From a checkpoint of a small transformer trained on Wikipedia.
Size: 18 layers, width 448, 10 heads of 64, MLP 2240 tanh GELU, vocabulary 9027, 61.1M parameters.
Architecture: LayerNorm before each block, learned positions, biases, tied embeddings, capped logits.
Each number is 128 + 24 x the weight over its row's rms, rounded and kept within 0 to 255. Layers, rows and columns count from 0. The size above them is the row's rms in percent of the matrix's.

# layer 12 MLP down, 448x2240, rms 0.0618, rows 37-56, columns 1760-1919
size [101  98  99 100  98 100 101 101  99  99  97 102 100 100 102  97  99 101 100  98]
[[131 166 135 138 120 121 111 151 136 102 124 125 140 126 124 125 172 118 112 134 124 131 101 117  92 155 132 133 110 143 129 104 113 136 113 133 158 104 101  88 126 153 113 147  78 119 136 148 160 138 125 126 139 136 148 118 128 121 122  72 148 135 120 110 118 129 158 177 186  95 148 155 100 124 158 145 105 121 130 134 157 106 118 110 142 104 139 121 160  97 118 105 129 114 113 146 108 122 117  92 108 132 116 146 111 170 135 143 122 118  92  83 140 106 155  98 122 149 124  77 108 115 114 131 149 114 131 131 130 108 113 110 144 118 108 126 134 114 127 102 100 112  90 147 116 123 141 133 148 156 122 122  99 139 167 141 120 149 121 148]
 [144 138 178 156 138  83 165 121 153 108 152 167 119  69 139  85 128 134 127 150 133 103 130 142 137 129 124 153  94 140 143  89 127 114 147  89 146 113 152 159 156 140 114 142 172 110 114 159 102  91 102 119 138 109 149 117 144 145 110 154 101 103 195 107 115 161 122 101 152 103 153 115 115  95 145 134 101 132 156 122 130 139 135 166 171 113 142 149 160  73 108 128 115 110 162 132 142 133 119 153 117 132 149 121 154 159 132  93 106 104 125 113  83 111 114 104 157 129 107 120 109 160 109 104 126 121 138 158 113 137 138 139 146 140 179 117 119 128 147 104 134 142 117 148 108 126 123 173 180 127  99 112 136  89  92  82 129 147 113  94]
 [129 120 139 132 170 130 146 174 124 165 112 109 129 108 166 115 159 149 173 102 158 123 147 134 176 106 139 151 177 135 135 131  81 149 118 109 130 103 137 108 153 110 121 103 174 140 122 136 148 103 132 128 129 130 170 103 132 103 108 148 137 161 151 126 140  93 125 170 118 134 120  88  95 131 130 127 151 129 111  93 102 178 127 173 138 124 127 110 169 176 175  97 154 141 132 167 159 152 102 131 127 140 150  97 130 127 115  99 143 154 176 165 198 143 100  97  98 127 110 144 130 107 140 188 165 139 118  83 139 146 133 109 140 142 108 141 148 117  99 129 140 112 156 117 111 115 144 213 168 123 103 183 174  76 189 130 137 125 123 161]
 [137 125 133 127 138  98 118 123 124 116 146  95 135 131 111 119 120  79 182 129  92 137 130 147 115 170 157 132 132  65 153 130 147 155  97 133 113 111 104 129 126 144 120 114 169 155 157 134 134 115 116 139 102  79 132 128 105 103 123 130 142 119 155 140 153 142 163 146  92 146 169 143 186 105 147 180 139 116 105 116  98 146 113 141 170 159 122 111 128 107 120 156 164 106 101 121 115  93 134  99 108 151 158  95  90 119 119 145  91 166 107 120 165 123 141 137 131 105 136 117 141 140 106 127 146 158 171 148  86 150 127 111 118 161  99 123 155 121 106 139 144  69 102 138 136 121 120 136 135 140  89 158 154 130 120 149 134 163 118 134]
 [149  89 113  67 143 129 113  95 154 143 133 186 100 115 116 117 160  87 136 138 109 142  93 127 144 136 112 124 142 133 123 154 142 148 131 113 120 128  98 148 130 119 131 163 103 162 121 138 102 144 132 102 135 110 116 136 101 122 124 137  91 109 140 150 158 186 129  68  85 126 118 131 140 133 167 172 125 142  56  93 115  91 120 123 118 106 104 156  96 143 130 134 162 128 107 126 146 121 114 114 158 152 144 152 152 197 148 139 120 143 129 158 127 127 143 137 147 142 174  81 159 164  88  81 141 172 104  70 143 155 141 148 129 142 157 178 120 105 142 108 110 158 109 131 114 162 156 139 111 132 177 127 124 132 128  96 148 166 124 113]
 [118 173 144 110 110 146  95 121 120 105 121 153 134 138 108 171 142 123 120 150 134 154 123  96 128 110  86 100 135 159 132 129 129 106 128 188 151 110 128 136 111 158  92  96 143 129 154 126 154 138  91 118 127 132 128 121 124 141  93 101 100 107 147  81 149 161 127 110 125  97 118 117 112 146 133 167  73 177 186 164 158  92 163 144 136 104  78  84 157 161 136 113 144 129 150  80 148 128 144 119 146 158 134  96 114 144 138 122 153 146 135 135 134 105 157 152  88 108 172 155 111 145 118 113 136 106  97 206 113 147 125 136 127 129 146  97 141 180 138 163 155 114 187 123 159  90 119  80 165 157 113 138 121 141  97 149 109 138 110 147]
 [129 123 148 159 129 110  80 163 134 140 143 146 131 112 151 135 106 104  94 127  76 115 167 168 102 115 143 121 139 124 117  97 112  92  88 159 108 126 131  98 145 189 148 140  99  92 116 162 128 111 169 124 127 159 140 150  96 151 116 132  68 155 149 115 114 103 130 129 113 124 112 122 126 131 112 163 121 140 146 147 127 142  74  96  56 130 121 130 137 124 129 173  95 152 139 134 137 114 111 122 160 144 124 121 166 109 125 107 116 110 115 155 121 126 106  97 136 107 136 125 124 107  96 101 120 131 157 129 128  85 127 145 123 150 167 146 110 157 130 133 164 122 135 132 125 142 107 128 146 112 141 119 125 121 129  89  86 150 111 120]
 [173 139 135  85 127 123 139  96 149 160 142 134 130 129 142 148 140  64 164 141 138 109  99 121 144 114 114 188 142  84 144 122 118 121 155 111  47 104  94 121 171 118  99 120 162 174 167 133 128 129 144 115 165 136 124 115 141 130 105  85 130 152 157 134 138 141 169 100 123  81 114 130 133 145 140 132 130  50 144 146  80 159 108 100 107 122 108 149  97 144 130 126 156 147 103 128 157 128 151 138 162 129 143 130 102 116  95 109 109  98 144 167 135 124 142 147 142  86 148  96 100 139 141  91 126 118 103 104 143 120 122 154 178 136 138 117 161 163 160 160 120 145 130 132 116 127 125 139 117 178 102 134 160 104 116 106 124 130 163 119]
 [102 159 138 119 148 141 138 145 130 149 110  96 137 126 130 106 115 144  83 106 155 184 170 180 143 116 123  75 118 104 151 160 146  75 161 122 121 125 119 165 145  83 124 121 113  97 127 127 126  90 161 119 125 151 112 117 131  86 100 156 125 121 136  96 123 112 154 123 147 126 154 142 140 130 158  96 111  95 153 139 147  92 120 109 101 123 138 108 125 127 124 150 178 124 109 159  96 102 137 100 134 153 115 144 136  76 162 194  95 125 154 128 170 158 154  97 139 121 112 116 148 142 132 147 141  66  93 123 124 127 133 145 135 166 173 130 133 124 143 122 155 155 152  98 116 139 124 113 140 134  97  87 115 113  92  76 107 113 135  68]
 [118 127 127 110 126 140 138 105  74  92 141 100 114 131  87 159 162 160 116 151 185 111 164 130 123 112 100 141  63 136 123 117  85 173 144 134 147 169 141 169 124 140 118 144 115 156 115 132 145 142 140 100 116 113  98 137 145 106 119 114 136 129 121 121 143 110 146 121 168 155 134 103  96 130 108  60  97 156 113 144  98 112 154 148 137 146 139 125 104  96 102 107 167 116 122 152 152 132 116 116 152 160 147 127 145 149 154 103 127 149 119 135 182  84  95 170  99 139 112 145 119 121 112 137 117 126 155 103 141 151 119 111 122 142 111 104 124 133 133 126  75  97 105 112 130  97  93 111 147 125 129 121 136 143 153 150 132 114 121 167]
 [ 99 145 120 101 123 133  94 116 183  94 129 102 162  86 171 114 117 126 108 159 135 130 132 154 134 152 114 122 115 119 115 154 153 141 102 129 132 166 115 109 144  77 131 192 137 101 136 126 140 115 158 130 124 113  80 143 125 108 131 120 113  81 140 119 147 127 137 131 124 128 135 123  94 174 121 132 163 163 121 153 161 108 132 193 127 161 132 109 123 147 146 160 104 144 116 154 157 121  90 114 124 117  96 121 163 156 136 122  87 123 145 100 153 197 155 123 141 147 115  90 100 147 133 153 153 145 120 124 142 123 125 122  97 104 136 131 100 105 160 123 182  91 147 133 136 146 122 119 101 143 131 125 142 140 121 120 132 103 141 136]
 [127  83 111 132 157 118 140 118 120  98 133 148 186 132 124 112 102 135 122 175 131 145 182 129 101  85  92 145 137  91 173 139 134  78 149  87 154 130 129 131 111 109 118 131 102 131 122 180 160 138 107 155 155 106 141  82 123 128 150 134 117 116  96 123 116 155  98 102 126 118 121  88 138  97  96 112 193 172  92 107 139 145 106 150 118  95 122 137 130 155 143 112 138  76 139 151 111 141 121 137 124 179 133 172 114 104 139 163 129 132 110 187 114 133 101 160 135 148 136 124  94 148 110 165 154 102 142 120 142 149 143 193 134 158 133 123 156 145 120 108 133 107 137 120 133 144 153 134 154  97 115 119 103 152 167 145 108 103 124 159]
 [152 148 148  88 112 133 111 168 139  92 145 121 106 138 108  97 135 136  89 131 117 156 149 100 160 153  92 106 166 132  96 104 148 158 140  90 105 147  98 171 134 147  77 134 112 140 110 104 128  90 144 159 129 133 138 135 149  73 112 140 152 134 145  84 121  99 110 180 146 154 172 124 124 147 136 118  90 154  83 137 174 106  97 144  95 124 140 138 103 115 137 148 160 104 120 129 120  88 137 167 135 139  83 169 120 114  86 121  94  78 137 119 129  86 114  84 169 138 121 111 149  85 125  90 135 130 101 106 124 151 125 128 130 139 115 137 147 117 117 164 131 130 125 106  94 125 186 121 108 137 101 128 104 159 116 129 112 100 144 146]
 [138  75 150 101 149 124 149 144 146 140 120 153 111 115 130 153 111 143  99 187 152 139 114  87 157 135 111 120 134 126 118 118 133 101 129 145 132 143  90 172 104 107 131 125 143 118 120 129 157 173 123 107 125  90 147 155 116 148 127 170 142 163 122 137 106  97 129  98 167 139 115 115 133 115 155 116 111 148 160 133 101  85 157 155 180 150 140  83 152 135 118 123 133 124 115 114 133 180 103 123 178 119  98 125 122 160 129 100 121 145 152 159 139 143 120  97 134 125 210 111 157 128 130 133 147 129 120 114 141 140 134  96 160 162 130 161 152 126  91 157 126 124 113 161  86 132 150 129 137 152 158 171 143 135 104 100 118 115 163 136]
 [114 115 146 126 120 148 148 166 132 122  95 143 117 123 110 117 136 137 142 112 118 172 131 139 157 121 118 139  88 140 132 104 110 171 102 142 170 111 124  88 112 125 128 106 137 145 124 120  96 106 118 114 119 133 131 136  91  74  77 129 137  81 108 146 155  95 127 112 133 121 125 140 138 160  98 113 113 105 122 111 115 126  97 153 102 124 119  87 144 132 137 104 129 125 111  91 137 113 111 147 135 154 125  93 163 117 143 134 113 140 140 122 138 136 155 104 154 122 153  93 145 113 130 122 152 140 117 151 123 104 150 115 139 121 114 168  98 150  91 145 120 132  97 149 110  88  97 142 132 130 154 154 135 138 113 131 135 107 123 111]
 [116 164 178 116 127 164 125 132 124 171 114 138 173  94 113 112  95 142  93 115 149  95 183 125 127 129 167 136 124  87 147 111 118 107 122 135 117 147  99  71  88 118 118 128 149 128 115 153 160 112 155 129 156 163 132 133 158  93 132 134 169 127 164 143 156 127  94 107 136 105 114 193 104 161 143 124 130 119 127 119 106 147 107 156 130 204 131 109 134 110 149 131 109 144 107 140 144 132 154 105 143 118 150 141 113 162 108 170  69 122  67 104 139 148 144 168 141 177 108 151 124 132 104 153 111 131 130 125 145 165 137 132 113  89 115 135 107 154 138 124 105 161  70 112 140 125 100 116 129 118 105 105 130 105 102 145 112 105 132 103]
 [104 141 172 196 123  68 151 133 136 120 164 157 106 118 131  87 140 125 141 169 148 106 163 135 124 141 108 116  84 139 160 134 140 105 134 124 120 132 139 135  92  92 150 127 150  88 206 136  88 137  72 169 103 138 134 115 155  83 164 170 100  85 113 115 132  96 129 156 185 125 146 130 146 125 152 158 135 122  73 107  85 155 106  89  92 134 129 166 127 164 111 120 115 112 192 132 147 138  76 160 121 106 139 137 139 183 137  87 116 118 112 128 111 139 114  85 128 144 152  98 150 167  82 167 119 154 119 110 106  96 145 121 127 133 136 138 126 127 160 133  95 113 164  89 109 165 115 147 160 154 116 129 127 138 100 128 137 134 104 118]
 [ 98 163 150 120  90 130 139 148 106 122  92 147  87 153 118 134 104 112  84 173 139 129 145 139 124  94 161 102 112 141 138 150  76 153 136 134 121 137  87 126 103 141 138  99 146 155 112 125 108 146 140 117 116 127  54 162 118 133 105 161 130 145 103 120  96 117 137 122 114 104 147 132 138 120 133 131 128 119 143 133 154 117 150 146 124 134 131 137 155 158 104 125 138  79  70 120 100 123 128 131 156 155  95 119  89 131 143 131  84 116 128 171 132  98 135 107 110 143 135 119 120 114 131  87  80 113 131 123 122 131 118 123 133 140 142  71 138 141 157 141 108 155 137 135 127 140 168 127 118 113 140 113 122 179 131  92 135 152 133 126]
 [105  81  70 120 143 107  75 114 142 155 101  76 164 143 134 141 145 134  58 148 105 179 127 140 170 157 139 103 128  93 139 124 146 113 172 112 169 127 142 134 127 134 170 105 118 109 140 112 115 119 144 132 103 160 159 158 164 108 128 104 123 149 138 109 128 108 126  99 148 134 139 126 177 123 132  99 118 128 126  75  75 127  49 139 129 192 134 102 163 105 105 157 137 103 129 133 129 168  95 176 182 166 116 127 110 109 184 123 147 103 152 142 111 116 165 105 122 129 112 131  78 133 139 113 171 125  99 124 176 108 121 122 110 186 104  86 141  87 111 147 116 118 152 119 134 166 130 124 148 130 117 116 125 143  88 143 169 126  93 134]
 [ 87 108  91 151 104  87 131 114 174 129 140 125 103 142 127 104 127 140 131 117 116 160 107 122  89 134 101 124 144  99 152  96 126 136 127 141 107  99 120 122 152  75 138 107 151 126 124  81 116 121 133  97 125 150 118 158  93 126 162 133 152 120 135 134 107 144 127 156 109 133  92 110 201 144 112 158 123 150 158 108 123 128 109 182 118 138 149 131  90 137 140 144 164  84 112  87 113 158 132 117  98 133 134  72 108 129  88 110 165 134 103 163 157 134 145 136 129  83 121 113 168 148 141 104 124 121 138 122 109 126 108 146 180 118 152 121  98 113 111 119 167 118  86 121 102 136 144 152 139 102 102 120 119 106 167  97  95 109 133 143]]